From a checkpoint of a small transformer trained on Wikipedia.
Size: 26 layers, width 192, 3 heads of 96, vocabulary 8192.
Architecture: LayerNorm before each block, learned positions, biases on query, key and value, tied embeddings, attention and MLP in parallel.
Training: a variant of Adam for these matrices, 620M tokens, 6734 steps.
Each number is 128 + 32 x the weight over its row's rms, rounded and kept within 0 to 255. Layers, rows and columns count from 0. Numbers have three digits each. The size before them is the row's rms in percent of the matrix's.

# layer 12 MLP down (transposed), 1152x192, rms 0.133, rows 865-971, columns 128-191
084:146110112097138131121142135134151179135145116117166124128083059109111095137137122130139086114125126161132157184123145159167164113101051177160103146116135160134147049149153150153113126141181174
086:150128123137081147127155169111153075123129114084126155160121096061180077125144124202127133107131124113104105134107129095164154112191086199153144092149141180171136132137158041120125139131114113
084:147093135141148183142128167124169103115164146161138167118120094126099150136155123120103108161096108141150103148111168040075145132104203172058135100195116122156113122138118126130106106134056175
121:126068131111098148148185106092136110149199135112110093148154130124087082149139145160065096081169151114080175170141118178112125136174150129153137174100130128108190071162121122172104128148084156
114:110177130130152107141122175137141170152091190106133064130147095094117128127110181126158150112094169154127118127140117079122119140074193081189121090124161122151156109092127094125199119136080131
072:141078145160167149134131147143121202121134113177151096142092145165103139114103138145102078044129131190171122168122148139137179117101134099170106151124100082113178017174144133164144111144152133
126:105160151138134115168126140146106110134167139096148127159148131141140126140149134110186131128104114090125181148145100140152195110114129150106079133105162128099180136122160132158127082110151125
105:119139137164120079108096149129200115109120174135135153151126235184109158165181126146114138167141110125190146141123053148211102136082161168139111170112153110118118134119112124101183182125133094
098:141097147106169133145157106101192116147148092143128112070164084121160101107122144104133090052120114146173105089178137169111120127134114132064167162174121113131130096114166135098110104144140105
092:125133121146112093121110125060142103174111160125194152062049127127106107073140166167157100118081155091105144133127141084133145144124131111151134147114134137114091088138100166134171141052158122
102:135188203157204132104147136109108155092099125170129109100146133106117143161113148141082074098141150156190109101098206116104188144152076130132125121129105141160162044121121070153120103108097181
096:145118105109167154074110061128167149104150118122139062106154097125083132129078136112042107122137120137094167111138089148171152122125141121129087181144123120135116076130100127141103195091124161
102:114118134134095109146111076069129053206145116138152163115133105099094121137172145093140115068107125171143139150121124149151119119186184126160149125132107129093161107139172132133086087095137155
119:155159149101102113135129099117134162147127102132158082102122141164150125153161132158113116111152119111167154105155115132120182123138145135155146122143175102143179153197135120167157163160155124
098:150133101113166132183111072108156143099150133130106084139103071135086126135107126137073181113150132138111109163152096145135082114117150161206096186153131132093107092122135160131143091101156134
125:180164123071116131150195062104122168104122080108107135083152081154133140129135055124078156149179092196102138166187133171108161066165109100164146160131165095115163107165108160097121175066139149
077:132206151128212129163136113128109132207133115143175177112103149194192105126143165121152130169149094133139051115095150126107090133087059089144102130132150164097132184120116146101087119146044130
110:107129157080184150112146151126169177128149141139166137119109119094109079137128159140174079038107153115122156117088143136110118149121072088105106142130143154031077074159141180149100113153110128
089:141123099101073119096190126170124161110041173115169131137112079175119123147090129146103166145090095135192128153129130141101176131080127118129147120172066147158118080093139103154113069105169117
103:169175149117087146142104168118105093065115087156167128162119098077132156145162089141132103089098100151148150179097198105100144100139129189154089136068137128142114059093086150110113114095141121
084:125090106145137144127095153159116109084182145131136100129098064150118105146135180142164107091154147123101147181075165149142109153081123133165129145162162169159181079170088080130187197155084029
082:133129116145120119122158119087145160155120106086119095125153129114104168093155117169079104083158126141186184136163219133131169112111139090138061160118110139095113074096131165141118216094130142
093:156151125094111100136110193155123119120127134146165154159131166121154122122141114120101061040082110133087152141174232142142084102058090104163178099166148143152146051147123074128204128088101134
126:159152166096124161148129153191138088145109107120109158137134178139134201143162107182118118082123117147153092149122173097093140115123137159123123196111080100112160085091149130090103088097130103
079:150181075080088156137173127098116153101136117151124104138117043121145105141116149126139100095121133141155107133104144152105185124142107080132111096090165071143150143162163145125126099160148127
086:108089116142100160169101025117132114075113144156096119105145141126135068122106137198105199109150132092108102096176147077150153141190112152153125160166177223117075167179135097164105142131134136
120:142185174171120123107080112092130114174050136128086131151107131141112163139129141129124137105149144119085110157092146100139112130124179150141149098138104165090131099136140083139210105069127153
138:119120167201070124142137094096176060159094152108113115110109075090146122109172147163143144112062168109134118189134170178044130146168035101143122181074134106159132123117136106166147105110141102
093:136173141123173060125102102133123129175131129194115155114123147167173118102107119164098119130102118121125139150154179151147106119154084103154125154149106139131101111135165154155146129143149190
093:125055123114130152138143038149122119163159131088138090129197088093195109119078144050095147142117148162164139150190157145131156127119123125136166156153118188108118097093115111150169111091111082
076:143100139231140163175121144112102165120154151132166081082148151083095078124137151098137122073174107156096080144153127124152164145117125100154136163148181172094089182183065155143084165165093121
102:148100128050185198070138108082175183114129079202081104089142078164122193178136125135123084079110104175143119144125135153132153102158125185167146177094081072110133081125116145141125103114156143
080:125176164103134135101107169154107105120108130152211117142129144207144125171134155084148090055116142089092165052149095111180143119124127106195162142133133115073173194154069128135107150179130103
109:108110106109189167171114114074153128191152164140147044099115151116117057138132187113145079082117133098098116142133114153116123166080108106178168152147170142110104105117154089172140122133102116
085:116125096135103104132150081123179164164130128119110130106193150162088120124148124104121086081134129111128113114090083113153101124099168145102083096085105129083140118097133068143122172111111096
165:113140118104111126146125100104164090134134214126062130124126090119188124139241160102109129112081145109162152159186178104170148155075110105114142159117170137040149121116196211165105115085118061
104:115145116197136122095102185105145152151174151085104129178058054060134104107082121174107173111116123129096139164148164158151186132162156129181174119122118121167114134127077178131181215162121143
088:108152162133143119088116219165127121120148123128121128106094117100087162118129131099200157142104140160122150071118163139133114123062091134170126144154116100078133127148094121094089125093156141
076:111076152178108131175070109144119175135187163149138142103038086159142124122093126119173117088123132136102089120054141097103146138157120083105153142148123141195151145148168107129131086197134125
104:132019102180096117117166068070146111179157125202125110082112124109123083148092142140096157133121114099182116157138082122165132121130129140108111152137060180140151153137152039155104143158102134
105:138162118121109061119114155076091127149116147118166128145081139136106145105063119107120130132170146125119184147155111123106095134134130182124174156174079142142145124158153087077123108084077115
112:128085130053154134159076100127146156068155114186126164100070073151065110137117160116157152102128116120106071085088127144093065136161103153157140146120103171125137116133061120118155115115141150
071:122086127207126194132106146116134130209142114110091067099101138080118122109168128109099153103092134165201198157064187127113161115176096113102102097115114173079123154130100102169110111109119143
071:144108142141154089135070137142166091143160132076161127142107121101147098126154125127111154120110140176111150146134117125123138130120082181109126095148166161093205137088155123189099118112119142
085:159160149120124105143110167127110113085192109069111136138105181129170130082151109163072154130146114141145122119095188148076119137163114161133165082140095100112150092137116144133177099178099175
075:151119129107158168109133136131093125138121123168132104161130089116151099131132111150127070098138133140110134093095199137151174144088125105133152124156153091204124127147073112084100084086095141
102:128114108081089190147087080110122130142100155106144111139128131139094071174080140141076107080091133138127185195156126148121155115144175092144113140071054168157150119129182106177092123051107076
088:104085146127134106075122140122115096116152125125156198186082145132092104155137156095135129080171147096103150123181171181116148142134059162129071150204118160132108048081117151106132068118093075
102:182152112056075117128147107158138115046133116117201075133110168134109168107146101192140070083134073152122129163162154121119146086119141139171199095117119147106172102116088164124142114108107121
078:166060136075147106098141071098082131116109105112119123070174143129126145175132104128124074128040095071094147164207079101145180095181156167137128154121122107082104082102134093148165149110136139
071:147135137113145157156107090120140128138103156158139090085126063175119116120108245122145132046107131134141146150075163135129118129127119135169130102148150165129206062166133161103120138167096123
092:127136112075172144062162099115100086170096127196162125156156090143128151168151129096168144097136140160105153152115114150148101147101128151121129150172093118140075116169151175119123163184115125
072:197179114158106096114125169134149166135177147128129128118123118099205106118156111116147163104096067110186122058155100138129177047124129174150132115097096148126161099119085118085070112162158108
117:142102099079184136122128126120106102140164101174084124075133115116118093150151137122104133110118122092084135161172144124106172123140126138126074187145152119134071034129090156119140133087128138
104:124160131104166151186169100103182113200141113118119131142158116124129087138129125114074109087162146129135141113152113088149094126098148093089063142174161169079138127102156148117154090142054131
086:132164107149144094121078078095127144108185112158087179123180140175069087100180145154117141105103149124159122081159130125147156157135162171102185129124130153072125092081156091149097150148134151
103:159131218081141132135056090073124161156140131178158104115133113126111116136124110066127100093125114150135075134141121127098066132115088124171130111077054140110167158100181136172121063072138113
096:140122046081085125119194125115138124159247076147102166165074128139187127191060139113124099109102128108098072087125144096079161097134071174130128142111089093140139107195073147098093183117078143
097:127135144130131162133166187133129100173093147100145155143191168117084153122137115162112144064153105113129138110112162137156104135067124114145194086109136178085162150127166119141142122136124078
101:117163196118084096165123125157135124121130168119169114106105104114088099086111158097104062080109146050130120095151105149094120143131140170127107123128135185087185063127137142106101153082086089
073:133115136123119138150109157113157128130121147076113091090108155155089114128069147182123102050193127124059145166156156206158156127132072054128111132073142136167157017130111143168122131135085099
114:136071108160092116053143111098186099173119119091144091166122152166092137085136161121104120113109143168164139141153095138142140135148147125172091090153125139157105127156133134109065107074168110
097:154095065095121134221180137152151175089061102156109164037113176087122185068146114148102121082138116181127069058114089137137108131122112173108118139167108143101092114172113141137091100104118141
108:128172111115108064166105227077154113143140153171097165155108135092147130101135164113098120084104139093109130148093179086109175149159132134100151134135135146174082085118105133093146106155031132
090:128153149117073115166106099109151068109091160147097121107072069152126143128171153115106083055095146062150165158109151127160176125135119148150114194135187163142148066097178140119145200086109166
112:132121151101144151080147058124160138100078098152168137148111119116119124136117139180221134124077137084142171131127160169106142109143129147195105168083143103114140127130103102143194184148111161
086:143179094122120121116070076117106102077121104151099127137124171039131170175122110103165151139084119129080089149175144144130101137163099138143169161172105134093129114129113159165154176095121118
076:137158177118150159099061105136088184167196125152060131127130118204083138071136127128120124135079135152164176154084127178143099116114165113091089102158162089128144109142171079147131108168146115
106:134126131161105120100133185115170169179101116134131040136161135153140101163144099166133122132138120170068154101100140131106183130131112202110168160113123146087105121173134085096127109071115178
115:139159104140139118075097125149121072075155129059135109146183134128096121121173138120123101124136137162089133203128120081147112127179161102120086159171113120147139098126083070075123139101133149
110:150112142149141097119140072103083101143131096115147114049117110136062133128128096092121075144065110105109121133186183112124182102147095177158143112115109123123155138138143098109173145106118114
107:146122133123097078119158161151177117121054130150152155112130213123098161124030158111134085121246134106132154105079110122174107117099099153115142107098139166099138155153163068109138125178123123
101:117153153099145140124136161179126133184096138115135132136067142140120151134105134126068146153149164136101085102079185168130112135068153047134129076130067107136128076129097156094159145168126166
096:181142132133150167090133129122132156074103116127142145150135143134133127155086090159087103083141075154069094134174143202138175087173091123124106133119115118165120079089139094132127253088133168
081:116155130126189149098140138095067100112131128125124124037106173083138161084142158151063114133097112149107129108128103062174203133119099187160133116103125157100190147081120146160081073168075083
075:158117172111158148121131083136145095161151085118155129147076099180138118127131108124086125078076123107158177153174123127139170112171151088138138147151121105170114043100125135146156171070129163
087:140183120106123146137096135135140164109099119143127145125107137096080118115138146138146100125065133160120119140156167070133109145160108136137087159147073174130103138131101101124153146173076135
099:093136098149094097127152123092121127087082168167150134094066186125115120158099173134086056072147167079156131141113119106157191175111147104133156118145099108090161092159120154169152103138084176
071:133129065112132255162113159118117109161130131103135121186094120145152097101102126122115172122198133116141105161198094120137150138134141157105075182137122104147135121105112105123129109102119175
095:129112099119154125101131119123167130064130107175143148076109191048112109120115135101107078100167125133137143119201199136114188130132167109128110100102071154094147095168102116154128128112142165
098:151130129138121140168184169156143149141077096121078131151153084137151202139103112182108101050168097167151100102130155152184154129151057129099152176105129111117110048116131123132194135141140097
080:139096107132107075152142084112156177116119118151130151119133157132141130103112140114114059087116138126112079174187164135137102124112099130183129171133107151115177069112130100147155133097132174
104:154193108065149178108080184122158182041119088101124104142149144150096179115119121114101116099090102163083136153104128209116153099147121130188141149085111064124151056145074136148153145136176127
080:099080212181068128124088158151095072175116172130099164123092197103108100191125099152156181061115126161146121126164184072100110091157096155093132136139140080143120105153147171138153081134141160
093:135090181113127156136077124142149096186095144129102192123073086071187080184135140159171186142083115132114176095143120116177136114146195135122134082148153146134068147158088141139058137114117162
127:130132155131133138066110078133162130129129166090159105108198135134137150184127149088097118080134130122128168151114187112099131121184092147169129088106130145117133049134105130099080055162123144
089:134107125100144162091104074139172135141118145156110188142118149173133099089143139132139107137102144168108121135129107111118151152130122106164104151115095146110179123136149106116072139093104113
082:125076197131147153150159201091098113112165132104079084149143088060166108167105138169075142138206123150145185129130155111152177106128114136074104130165164145112139135120097167116106074175124150
075:120145102160174094147113170112120128131144136105135151189142079153136126172122119098144196102096122163144165138122164080122078138147194083120161161099130077168089115086089112110130104080103109
114:154104162050065122143120095143139105117151117119151135149110117145156078116090115166114158112143099184141129132106184219141154098099083122123114150122149098146103112133198086082076076147163071
082:119106135126135103150139171145132070123077132117138094120133102086160116098143150135185142117139135134131230157116103140142141128124160159135134161106105090160108159140111150094117154109118136
096:132103069108159139131151103090106129139139142109120124093113141136185068162125135093101145091172138099116130161116081187112098133155175133160140065153102103168139044141189110143150191105136089
100:109172101169131105127099101094121098130223137099101143189097112098108076105111130151083162114105124158140120161123205119105095119177171113103184128140097114170143108111070117129138097206139181
088:111156158166079097080144140106141140111153093075071160127151112072205153121091122077063126142133133124112168128135129117152162124161147177120128129099135184119134089152123086111181112224144145
113:118063122129089117148204167125122100087089138122158143173121158139121141168076135156127129208114169101163169081163104158124067146147032175074094153145127132084152099138193143140134044223115131
113:115142206187089110140174100159148088194157086075136061175123137208190133097160129160094156095092136082171141156090097106135098118169110144126168122153153188145148107146111111168099113166142145
079:132104131081157193113132114116109156179121163101097125134178104144160065154125144119110124055171132138172134135096140157153139123119072102183099142179103185088154002095144134092090113122120164
093:137143103069158111149128011133155137147152118178134171111127126122137125150100128075110123095096134134155158178113172154128172122112136070121102099129056155165159080113146182193108168127136153
137:145132136165086131080153164133102140071111112164125166148151092099165155101143130110144102112128119123082139135111102097073107132179054125139109100115090159110124074109170168163106104072123156
099:123097072066120151192134088132159148110080129161125177119105139154118119133129120115088161051115128102168121202151131170170106105140130104141092180120096102107150102150140052087113087116136125
076:171154137099128133141161052128113170049095129149139142163161052079175152141118100131087133093129074126161142136207105133064123086119099159137127136087118083167127126150172094117153085074166137
071:116082103118124147147120111120163113109173129131121143114118136119074131154134191111137170050097190119137111138140106182137183169143072164108122077171123094172115053146125139022168170069021115
089:095120153151139150084126119127054141143182154161153150167119143118121123105096130117129107124188137087104090105141092181097121111126147149083138147135086168118090121201132155106143146150131129
088:148141083081117144195109095128159145144114110113124162074135161108105134147101136168095135087097124122154162225151140163139181125176166095174114175118102122151129058117120150138087181080153173
101:124088108142140111148122141128144086136089113117161189143076138114105131126088143127116082138095149154127128168146152175148141123126134133168120151133136083083078111128116121127132102144070165
084:123127117169089185099097184087122137144104071123099081133118169119110130115164128155152153085081138145148152076130219100097161133118123077084132147168104061127101116159109119128086159108121149
132:118100115180128184130147090128122076120109151133178099120137101145159138156120142153119191139117126111169124113069140134131147126166144135140125177143063117151090110182107067146135060186144162
# layer 12 MLP up, 1152x192, rms 0.179, rows 866-972, columns 128-191
092:122050056163086139121125101087136141126110118116133111093108090138127084126122113160129060166116129074143088171097164113132136131147085129126134131113093112101193184137119086141091148140137102
106:121089090165154151149059146081156124132075118189126125154130182091110121138067110173140118149135129136143143137136222146065155134124108126122151145030050131128103140124124164163128145127125169
107:116145142143032120130122135120106116107136112083098111134075150111143116125119108113084099172176137066073129144146148099078114137176128113123075107099101084189178158125100119185124132162165148
084:116084143144074108145109078078157140120115100104157133093124112091151118084106117116104119191141133083111135159118166125108106128178142101134095105096157054118074210118156109185103163129129160
087:133116105131105101173059086124173124156154105116139107087114135136127100099160121110104114177139143120161106089102195154108134118122128108132095107088115070095127163137171120160108107039129110
114:137112149149114089154131027104137106140180114095097193043124104077111089152134115099089085166096133063114168109079097110138162130092044098114121203110082056133163160108104123159113124070117119
111:125144135057132124178110118128131083121115114170110139057132141120174152121155119088163130139072138157157127165166123153085178134227088156162070158088101094136135140104122138138090052114145135
096:125165143097117148167120114116138188083133137105121158118112133121111159079151116119090072169148131123153147159090156134115146125181126112141142131115120083149170181140111120158116056131151143
093:139126134083136066173158120105119151121097108110134088102148161161159108091129146137111088177100133078094132187087166098122179127140135096184149111087051121071121187160070135177112138114159177
099:119131127129159096127093067121142160106151105143173108136128094167113126075121113051094107164101129120168196100135181147132164141108114138116108125086123117155146175143147108153143131143156162
092:111175115099111102188116050115160135125115124113119080144110115186144115103083116152086129171138130118102117133118137158139156137161161111141121145117124095109126164122200128145153110136150126
099:122136072112105127119127134143113124110177096162062162156105112075153160093097104128072091184141131062170163139119182106123128136188128094153098106083121087142143155159134137135140067106146157
118:113177113096148172185130131109124153094127130168190095118087135151193214154089119122112126155105132084174113093085076152068122134153089134117082120109066138112202150110130065141147135068151189
090:108130095130079131124094098094138173145148109067092091151087157127122132134072109169096116193131148140139129168145155168112115136123134093136092149095124136094158171117186093141108115081117124
102:125148175119077115149111072122121152147173108118134127065096167172117112127130128098129121161134135085094114156074115150119105120148114077165134108127139085111149168156130111202128107152129153
086:139121135135186059140128028127149174133130111111110145117128146152113092099150133137116128139125117104147112082069099105151177118109117152156192066124116161106163171168158141175146182110102102
099:125154123146128098095103102133111077118146092091121166113118108147133122108103116128105111162153128082092115133091104166112109136205130071163087129082111067160134158118128098170123119114134118
103:120097096123107059077143115131148148090157136133153120082191095144102131112149127143149105144054130102127133105150145087138127126163097107140133133111103119097120143165121211134171139104112156
097:123166089096064110218104085087164124146207123110128119124106110140149156097159120125061120179100133080182138128089162143127111128125128105189159140106059145166127169130137112145115094099142134
083:110079087097082124155123103137156182088131114119130072115146119127166132044127111107118130201129130133082137137106159136095162129132134121122101099073082103098167195163129127161117118093154155
090:134152123135120086111109074138139110093151118045149088081079043146143107090137115132082123171102140089103142097089087115129116128163090100200108161118095123090137182155154172170129042137119118
094:127136090107083166145066104133142097174117123117120116112106101119116125060130123058101125176134130125064152148158201129113110129144136119161112072104121126095165162103170088151131122157117132
093:127071074104085125146162071055130136087125087114128150106173094115159107110117109106062084171135128114135149160117151118136112135152150155169107153103103077115208182143130143158117156138122173
091:123088146125105144147119119091159144136163115133137133128151090107121115051129124136103079183114132086120106151115182176090142147131066071143086207066092089146164179119193100150134100099112113
100:121138141135064141180089064095148132156147110102175153137135118133154126127107123134142140144148154113125138129108156181145150129116147096135085161096125151056127152139131154183095116055125137
107:118053060123134102138136128099113197084160120096124099139153163097191109109110113137136111170129126104141112110112144125108174128160125125108123076126042115116197163122128126169154115107109176
102:124089123152130123102148127117169128082173110125191136126117106127137090118148110147102067165139116120123169118125142125138182134142056106125108088127046146087122182173093103192102056114121156
102:122163120104134120161094090134156138171152112135132144141134107141130108105174125128100111164072134097123222087129196157087144125117112079137085098099114098082155159095155116160110136076120148
092:130123093119111111155101108097124158136132115103179099150084092149120118108092130132064113196113141102127155188174175110088196141169095134151085115080126106112195182100171106145113061112139138
093:123160183058127137145106102154169051154133097128154137141085068113109145098123136127099173128135141144153131136168132187144124125157125139163125190108152119186117142145159153148151100164123132
094:129107144118129082094104061099141123108131104145153050126141130088100128114152130131072081176119121140164135152079120146137086128155111154152138124097099102148174174137128112138074142078145157
080:150033049149130117126128070098132191118148140148114123119143058109116115108169134121116063131111105083134116128134185140119214130152129141117164108113130137136133149120206131121138122085111165
103:130095100091081117122145095125124159079139119195097138127122121135191135041130111096114139162146146077162176146132140155129170137164098107133118110085128086057141163150124171163127107152153119
095:125154167119117142104171116092075136031156117095109111172136152115163140126141132096078134165084151147142131100131102133139128121116083120053112125096106097100155136099138091130162163159139176
101:127090061157106088123093120073141175134156116098126141158079149103099134124119117070113112194132139103143114161100158121099165117185137122140052135085137116116190178080157086137116103060171155
110:121123140079131164135153115132138083099130084148095143156074138112171131110118124157110124132144129109122093201185111173078103127154138124185181195092117099189162142065132153152083167108118149
104:126070133144110146177150137109103100136133113115126105122151153092125088140119126120096096144184105087158129210133109095145113138133130131083120068098140138156129143123108057201104195119134123
094:140140154107105084114155134153126162158176140118084154131206096169142155138098132133081110135086131148155078052141153134065116137148061095170097144105171087137108141178105178157146135086130192
103:143169125068094083129141091177099129115112141113126143120121130152145118127131126069144077126117155135102139099134166162150118131105096129208097137109144092069113147167109210111150135142140186
108:125148098095119086087111115118138104086155124147188149159046138142093096137146129108149164166091141153108148159153160132117115127207100137091123105130176079113076150062165102136124122123134154
101:118127073093056086118171092097098157091137125089174125140149149162144131136168118168107128185143151080104115137108128133146171132109129130155146140091094126081216167150137144156128145084165132
092:123140149084110136038126114177112127076115112148123135127137022103143128129110116110142061145111147121130111121149135197086076132130103107189099154150119111190083139118155170094141115177148183
100:143081132163123107179115089099168105126090111138135170079143131147114137114130123061109088170069140120110131123096130135094096129132112075142079170066147083149106141094184153126122156099116136
091:119134115125123137103101112069159108171095119165158128094142162166073094117096115141087068146096116164134145142168153154131120135188067122117109174123159111216150150123126130186053155111143115
095:124150092087135073075154106111106157068149137111139145129176155110163150059140119087151175120151117122169133191148199065085080131138108085145087073104122130174124144093142160137125092149151167
099:130175072112081111134144123076139158081127112107116091148106064098148147117079125125066140179132133117146156131136184129112120132180123139154091156094098128114084162114116137130136148090139249
101:111129122125150114227135124173147084104093132130134142073128110063104139103090119088078083170152149024122125125175177084167163137109138119118111127087164167094163161114174124172134149096172104
089:126144123113099116126076061058102168105120114116160123081146103147158124107110127154126092188146129127081124104129102110074151130150109097182115136114133104085175180140154132162113145047149121
092:130093156066064093144126065137128134071090096064147127124123067105129103076091134112091108183120128096159098167128092144155113125167123098230130097126082106064128164116137097131113141152120195
077:121125108102114102044137142065124100133089109126066125128112071091109178046134126142077133165119142112117174114154044127088109142127133095152080185105096076169123139094172153105156115115142145
090:138114144132120064147133134162124119115222118080111128099181105152147128136140121080124079155133119116101151139140149121130114132118107103125089160133055128141162159163105119126141092101119120
087:126182103120108131119103121131127121063094092133114117089061109110146154146140117141146113137112117119131158139102144123081134121112116158089085139110093138158144148154117119179088125082145145
098:144134170132060131137152128094109145143143115147143096119097148146181119120104125132065148190128125074105152169090083148088084130176085096147110157078143098104137155094124142173095076094159133
101:124102072098127073143104130118175165145119130113123135152123159162131117090087124170059032175112146093151134168120174159083171141151146110160094115086125106106160180105109128163102064061128150
092:136133172164131162144130145178096042142085118087158106102091088143166128120139123123140152148153139132157119163093091105079165134141069133107083139117105093172159133152072120111092091098144139
094:124131151102129146112130118069133129136163089106145123104101097122119131134159119166106099142123135092109131156143153101095111131137117084127028142112077062098114141059125154142079100084122167
100:123089074103042113191085098102101150122217110164160139130139101115130119141120114102122053177112131092161154101116156133133123137153110126157108095105094089069143165139128150138117176046123167
093:154152132074158082146118103112125157046146110083131132073083054114129153073186127105139162133163122089138169165137116059057184135129097108155102168103127072167166142118099197139131088121140111
101:110077090128082124213109115131130125126112133129127079163149099170109118080186120095108084180162136098108144124129136135102109128171169147125086135113079170151192162134122175146109095090171147
083:140139077085132109112106097129112128093120109084129087127149142167090188104098106165071097190154127093085176141135181139102145126096132118115099096106056097116160179159114164143156130099146149
101:131110137138141071148134077151110116043162109146109114100135146124162127111097121124133118183136126108095124150135184165144096128151104113125063106112095112118170160130168170129137102143150125
103:115138120086093114106136130114144146138180125157226168120157112147130132119086130142081124126146123113142112125151107134096075125194109125132094173126128130194129148125109128164103076181134124
095:119169104086122119135144119133126096097086106063135122136122141128106110093136118150112125184128155124083090169152094108118123119177102068168128125104121123106151176103246182152133129108133129
093:128146079133187093140119072108111170138156126085132115105147150097138128083113119041114127179138126083108188141155206098155166135116128116121135138084072155099184161134164163125109174099158159
119:133164161062105063087143075139104111045172131120156163076172104135202099108165130158136101139137133129136139097170162118142082126202110086178097105128129113140108149153067208159093146165132123
108:142124086122129074135156140122119165143177137092099080138128165098182127115120127101113104157085147138109125106171163129187133126089066145093111120099072101120124141148104125131143083172132139
101:129129079121084122121137077098096095065152095118108079082130111159115116139139128128131068129110125108154180147148147104166176127142063156156156085118087083119167150186106162181134144139130118
110:130123075070112089148165123108136160158119113105135057134100080126128077118163120165135087134082126110132108089180166130162191131120116133156139139127054114157135156068110128144091129117101238
118:108162170096035157133068133109145118119119133128110108167110120075120197131067106176103072148186141096184102150103159151151128130167114117175154155090136131142124155106131106177116092151136140
100:132116147042071087163150079098113151079107116077142123135115044106177106070149122141066119172136127087133122152151111096115138128168107093216104120092087123092192169088106119137089150084125172
109:138098091047086136099115132139153114131125115152142121125180110087137062087130122122158100133135123109190127088171198107064132129136058132147159174109080115163088155148164144126126097120118157
097:143109136120107132180062092144134111160166123124151099063118140127151114043172129100118166176142135130128123126111128115114146131105114104143110073072100122108157174139099179170086188072135121
103:129119149142100123105138088088132160065113122134146123118139118144138101100115121136108064159143125112146096135126164157142132124132137087195125102100104087129159155081150091141124235130119195
093:138065137096126122148149124058141132164066118203142085136131134124151122120104137127110095147053122114089131146188073164164118133150101118164114093098071103135156148088120199150062070160135117
092:121139059117104096110093081061158077117129106163146123121109148125092121094107117105103108170058134125152177129123161130163127126160131147145089153135118118099138151118196131148131113133164126
092:128128107158132102196135126074156130163125117100135111113136121077139199117134116135073085172100126105141235060154203123108158134144130129151061124081082121121158176110152122150075117052097147
099:132188123147061123153121044129120116088020129115151143125107129140157112087153122142101140153102130129146081114128119095052165133177091102163081143106105087164142160099102128159115080147149104
099:144116111119119091129068129118158145139049121063174168122153090124116112101139126188104131150145132084162150122128114105087154131122120088125127135143137124088148140107132119128094134067089147
097:134117138090084131150125084111131133150098097153189134115129142157127103067151115159145110170149129133131113140106122126105166131134086102125099075108125099090167168090080090188107167080142151
100:130139074115108068125071115150138106090149136112146143122134141102142079070187109154080078176134140139138141171123167102117112119184105110130127109085122127128157171116113132171152092107154097
088:122118109069121073164143082132146111111164117117135132158098114143129158091154107099081117175140144105128109109118183148100112122122130087123064111084150127121155159117149119160141135085157121
087:131105057137103130126090132108096135136080126153157092135160136146122115083152127132087132205114132104124125122121159120077135139148126144140076089060077079121159187122107128158135091106137168
088:108102095167184083221170105148167183078177137159116137075155120143164140075116129141133130167152135069111071118152093110178158142090175120126151097109102172116147154152098111160124160122159153
101:131099141119148106070151103091094171062172134098131173119137144072127121143118113110095109166170110105153119098099091107118128136159106113111136094120112140118154140087135090164159176134119155
105:115081101094131109130083100166125129158096117112090115117124131166074143110102113092095107178134125127163084125136101131149112131194163104136069061109098101121170172089109123156112099110140132
091:120096092113128093127093107135108100125178137127112158118115144094188095082118109068093120189101139102098145127147160121128092123145133120126080123122070127107156169087182127121112119101157146
106:114144074092134169160104072117113162174085130172190147101152108186123147136139119129164105133020128136147121137133147155116122132132146138155111206088130171067140155150088170150111144036110158
094:120092114155166152089128108120129158139160105106103161095116032084100137121084128137111126140135129149091106104107110170114128123112134130160081148140074129086146150082097163127046188085132175
094:128139161097049121219126128116116109132134138140179106139133117100156109133134112123076106178150149104180155122090183097064157126129107091099145143066100133137173171089103142170142137092134127
101:128132100098100145121090143137149158170044106150124105139098080138102108102104131119110069143098127090140147142102103117087115131065169117087153179112140114144090153143101126172102108099102142
095:129095092098090120212122095139113162095218111137166159119118158123142113090144109056115148185138129134125117178113143152115149129188147042103096068050136103103129173142148107141117147111149133
116:106127191109092128130106105088113144095114122157141058167135081110137100110126110124076103140149131118182113121137063193104110127183132089150110118122086090144155149122104176186104117141138176
100:134078132118158123185191089074072158129088119146190147085105142148094071115160127193158092141094110087112070162136107109143143129147087099132143164094109118095084149112115178178121091072086152
107:125210186148125162106157115146110079132112098088144097087130075102143146130072125094133138164091136115154084163093112115114129129099117135109116139110093105161092128133146122129107154091146178
113:120185086138053154156104139123142180096122125131123108094081149112150206069136116171143122157107133107134165141110070130129141133206144101119135176129105142125178163115152095150136051133147127
079:129162146138130107130027126122126173137197135108094144176123109129163103113099092101111132205112135082122130124132147164084150127147136143145131105069130099128107183126121116143125118110142108
097:149123089111155134183039068116126113157157137094101119161116131145122141087134125090089132185119132070097138161100207128087148122135160086164072144067124145130160163069195100138126127101129112
113:097124104122138091182126124148135069133129136144131102172093118119114166125111109117085071188082152088135136073142089138080085125165137151152084120090123148149106153106189090122132157118133136
096:129118108102167115179168129108125207111130119131140164134078136173149138094079123167123109198095135087101109169098115158081138130190105109125127126079094124103210165131161079137106123075126104
089:124097145095158109138113052147152114080114110122144120087153036092101156132088117119036118182073148130152187170126100115114102126131132116162074090124106107158117167154152123142114110134121175
085:118091122108135089118110101099134124120116116116157119128096118115102116082228111148144113153132142071117135103160098073091145146144124091133149112124101104170146153078152100162061143134181163
105:135181145140074141143121093108134107082163126107172123133183139095146164114157127140103133131088140137194151180109163106104141127211087136188082152084150108127079148138211197129174131094115137
095:133102071112116075123084081125118119122130111107114129120114156147156119106157110143102094175097156121091101167108160122140117127139127124136080108113091125070185162106162122142094115092162124
100:122131118046067103109150131106121142092151099133147092145125112140184121114127120155128126162130125081146183163134148116085068126182111127121121081098096080071110164145105122154121110091140212
079:102078100085090058122122123103135199121205149165107150132165113121141103127126118130140083156142129121111143076150144174155104130118162120167175159134162133088130130054151134108128123163147133
117:113082122097097133168100092125158163069142131141133135133123122090202161079156123106130098138162123101147065152117168169141149123176132092146092143067116107148140155105155212170108135130146169
092:130107101139129090111167097092163145115094113128142094081125066138105124105152089108097078165104133107150187141151090112142146139152060136134097155124110096129155146129131191152097094092148123